Weights of a small transformer language model.
Training: a variant of Muon for these matrices, 800M tokens, 16743 steps.
Each number is 500 + 25 x the weight over its row's rms, rounded and kept within 0 to 999. Layers, rows and columns count from 0. Numbers have three digits each. The size before them is the row's rms in percent of the matrix's.

# layer 5 MLP down (transposed), 1536x512, rms 0.0442, rows 577-587, columns 128-255
076:474490512531471502526485508502444535531492524508523489520544520532442492536504481537536461480540521489532491494509468491503506477476506519551520529449507532472517548448508501505495493492467468482480477497491499557468477497502528530495465499480510527457468480456517496545537512519486492501522507496471493482501478515514499519461525515496531501469510539506505457485502510511494422518500
088:520561535519514486489509486532485503519519493478537510516526481502469477467544502494504484480490505463500501501534454463502477448505496514492491512533465541491504501524475407489547530501488504516457492481531496503536559512546499521456482537542471506491521483504466525489530481507492512493506469514526493486511469506475462539506550506521471505520476513471541504482523456499480544510501
093:485550537496478531476541503516508476483484454494514508546478479516517511520461498511499537483513524503456476471465538468479447509449531544531516471527523507505526498498519505488475483501517479458549536461473520503481488450499484519507512463515503499513544504542521521447464516491473497458464507519463528507489479459495512535523464486522482486521497523488511513506522503519466479514549
112:502500514483475506482494501456456480526518497533463531540489535518526440467475484483494500470546523487509522469469491524494496515484490519503500445460472528487494509499501471502507476501538489518530512523541443512554469532503441523531484519479530491522498479542498466492489449505498506482546482507464522492528497478486469489491497522505518557526524506487501512488506478482461539475502
119:512543505511549501477502490519494514482463502509500504502531471486507544508512479516502517519508485529560489510483477502507496505469495479556474507514516537521492485505499478467513526508511479493484524504503476524487544515467519484460448532451501506446505498503486512490483530497509486489517468478527508504498528494534451548488468555495511521472484504530512508486471527489470491519542
109:522509519517499511474451478522514494476518479475534465489504498500505456497501519531516527443503521519508523496482480479466509478487464466478524463471533514536500490522473468528487465482470549522466519516526512502515478488482482506561481499497503545464512507518450455502466455562502482525502508536552508469515482533546487488506486478524530493514523497490523501494507455498491476523544
103:562529546507523564491463587519523492460436511517530537475528492465462484479515494504485510526490502495500516512518527498577484491479498441502529459504498514544514512487472490536511485505483487522472486482525483519474476492490478492489481508513389487479517483514500513536477510506533473501521511495502469522520475532473504494462457508530513505501520496484445498477545510535490484553505
096:506516509502521503491568483456508499473528489518488458511507482488464522562508549522502550506498469497517484470516511578485533535476470522481480512485456520483500522470512469519545547492478491527467522515533489506485512519456514465529538490471523493475491475528508508493489532478516499507530496492513512478510514516479457454466521460458494517501531526510463513513477507519483474523474
097:519473485510504475516480516458510476508529491477507503512490508488535534476505498498489508514529511497496511507564469482508533470515496463491512531510498468440515491510473517507533475491508495494510481515521504539496516493504461518502491461542445520520537523526516508557495519457517500491522539508492487510492543480467510497517474465502497490526540517521490492534488500494492511450505
098:475498464524482521506458494477507473496517488514510519498536512496498468521518573490491535488507517482489511503513517500499483501504502487474486521483527471475473558509506484472537464485537494492555483528514504464474472524487520465487471516476487483497487514503495481477508491550451507532502518519489502569454481495488489460471530490492464466482514558449505500477443493501540481508539
095:479518543494524507548515520509531506530538509566498532488530529480480550515515491539513491480492491491507522505488472518485523527509510499469477495527507471502501459520508500482485505560505490495477500499495504469514481546456496536519495500420479527457487497504489497482476540464484529510472537492497517445459505493497467510507472497512492488508522503508480480480504502503520537488530
# layer 5 MLP up, 1536x512, rms 0.122, rows 578-588, columns 128-255
097:508478498466482504484508495502497502517511484503508482485500537522500543499549556519529497513497494534453487474523506535529522492492491516527509525506531520501479506477501510508508556474498518497525490518545509478524456544508498515462478528456524519515504528492510456517493480486518503489531491473500484511535495471512517512488494516474531497521457525500508513436506540458521481505465
100:518501503485499497554518477529518505476479523499533503520504501494433469493499471504502511491519558475480495481495502526528506464474492532496493477483497498479472498494501495495494502506456496516471475439490446500499519516487508533523563515517493487454498516434538559513494516527513467527469471510506505497498541467474494472500543502507537496507468536514492501468471509465532512495528
120:518492482492502481484501496512526506508477455544515484541502530486509522527491502507512556497510528505468536504478457477434414493484489515508502470481493540488515495487458457550493491510502514452541564518493563480504463537489545501518499469495513517557447509506492492477486498486487530508479530535541483483487510509471468509494519503454516535516480487534445552514514496491494503529543
102:463482513523499519488521488459466516508499549482512521490495502511489482497503488477462511481503512490511491495480505517519501497505497556514483486516531514515458526525460511546509457536504449532559538484546486452540535476508487553509525478497516499513505526534506540512510489489492485511500478483509487553459500504519473454499550505571461479478468488508495497497521545509531505465458
108:514503513466519525520472482540524508499484480495467479482474542555519528501508540465526448542508464464481501507490537519478517477499531487514490479488485497449481478506500512464526529511490511519493522489498528512512492495485465490486509529533485498544472501500495508506503526503487525449455508475490526467477517541518522517492517541438494541490559476474493480550456519498439490515480
098:531521484488553463483508468519508484477493476507528477514511494481463490522478524484524547497514503503472524485507527519530473486517487482520490530494546479492513546480516504489539483488501512474489480467527503502457448524480437497490529518464553483473494482465510526482477442471513486523517487483535495502521481483507527521474507495495529476486525514534487533520542490507534492533504
107:510518471534536519470503456521506487513496507512540521471508485532565516418476454507488508521516495519490494512497471466473497459486475487500460467518480475509528534504486510461518514530514548486527512550522539491548511500529506486506470538525498504526494521512518472487505485519509518481488478552504476519521507517503478480473448504491511489494522521529528442509530492523510458503530
100:514488526487461469454501474524507511444531511514501519449493497537513531514514492518490484526497463538487520511553527495483503510489503510501556538502507517512450477510483496505512489520495472511509474509517505478485474504525516482501490466533526510492554500497496527483496445486456513485457522471473501525523499512522542498532451519469543474515503489478501499526477443506497496497514
107:517476494511481513546510502531517485535524509482474534494503493494538497501473467492493474469496498523533511550524473494492470526470505530489526442480495501515502510539560463477432529513573491495455521473521520503501501498485484504537519432487502525492483513489511472487509535476494512493483497460567466485510510538486507474482528490497489549492544484464476472505471447504471469517498
100:547510478487455489505530480476493426498497483481466498496465525464489546522485529517479502496489500529498506520506478509471496528513491484545497483506501498491477504536511529537478484493518472485490502520465511528472543497516524497506492514515505449486515530499440462531495526534513473550512536476516511489497505528516537524469577493492503495529516506492502491489504478457512486471500
114:503471451492490493516564503475486458489509479490473523533524507509518543477499484463495486495471512509502514500496554467477561503494498480507555463505495476513503489497484517512501461505521535477513515492466497519513521479467445512509526549446504508503480506512491511514509502471454531440468523506523476508508488505530513451464520511483485528514484494524464511479492475486469507512512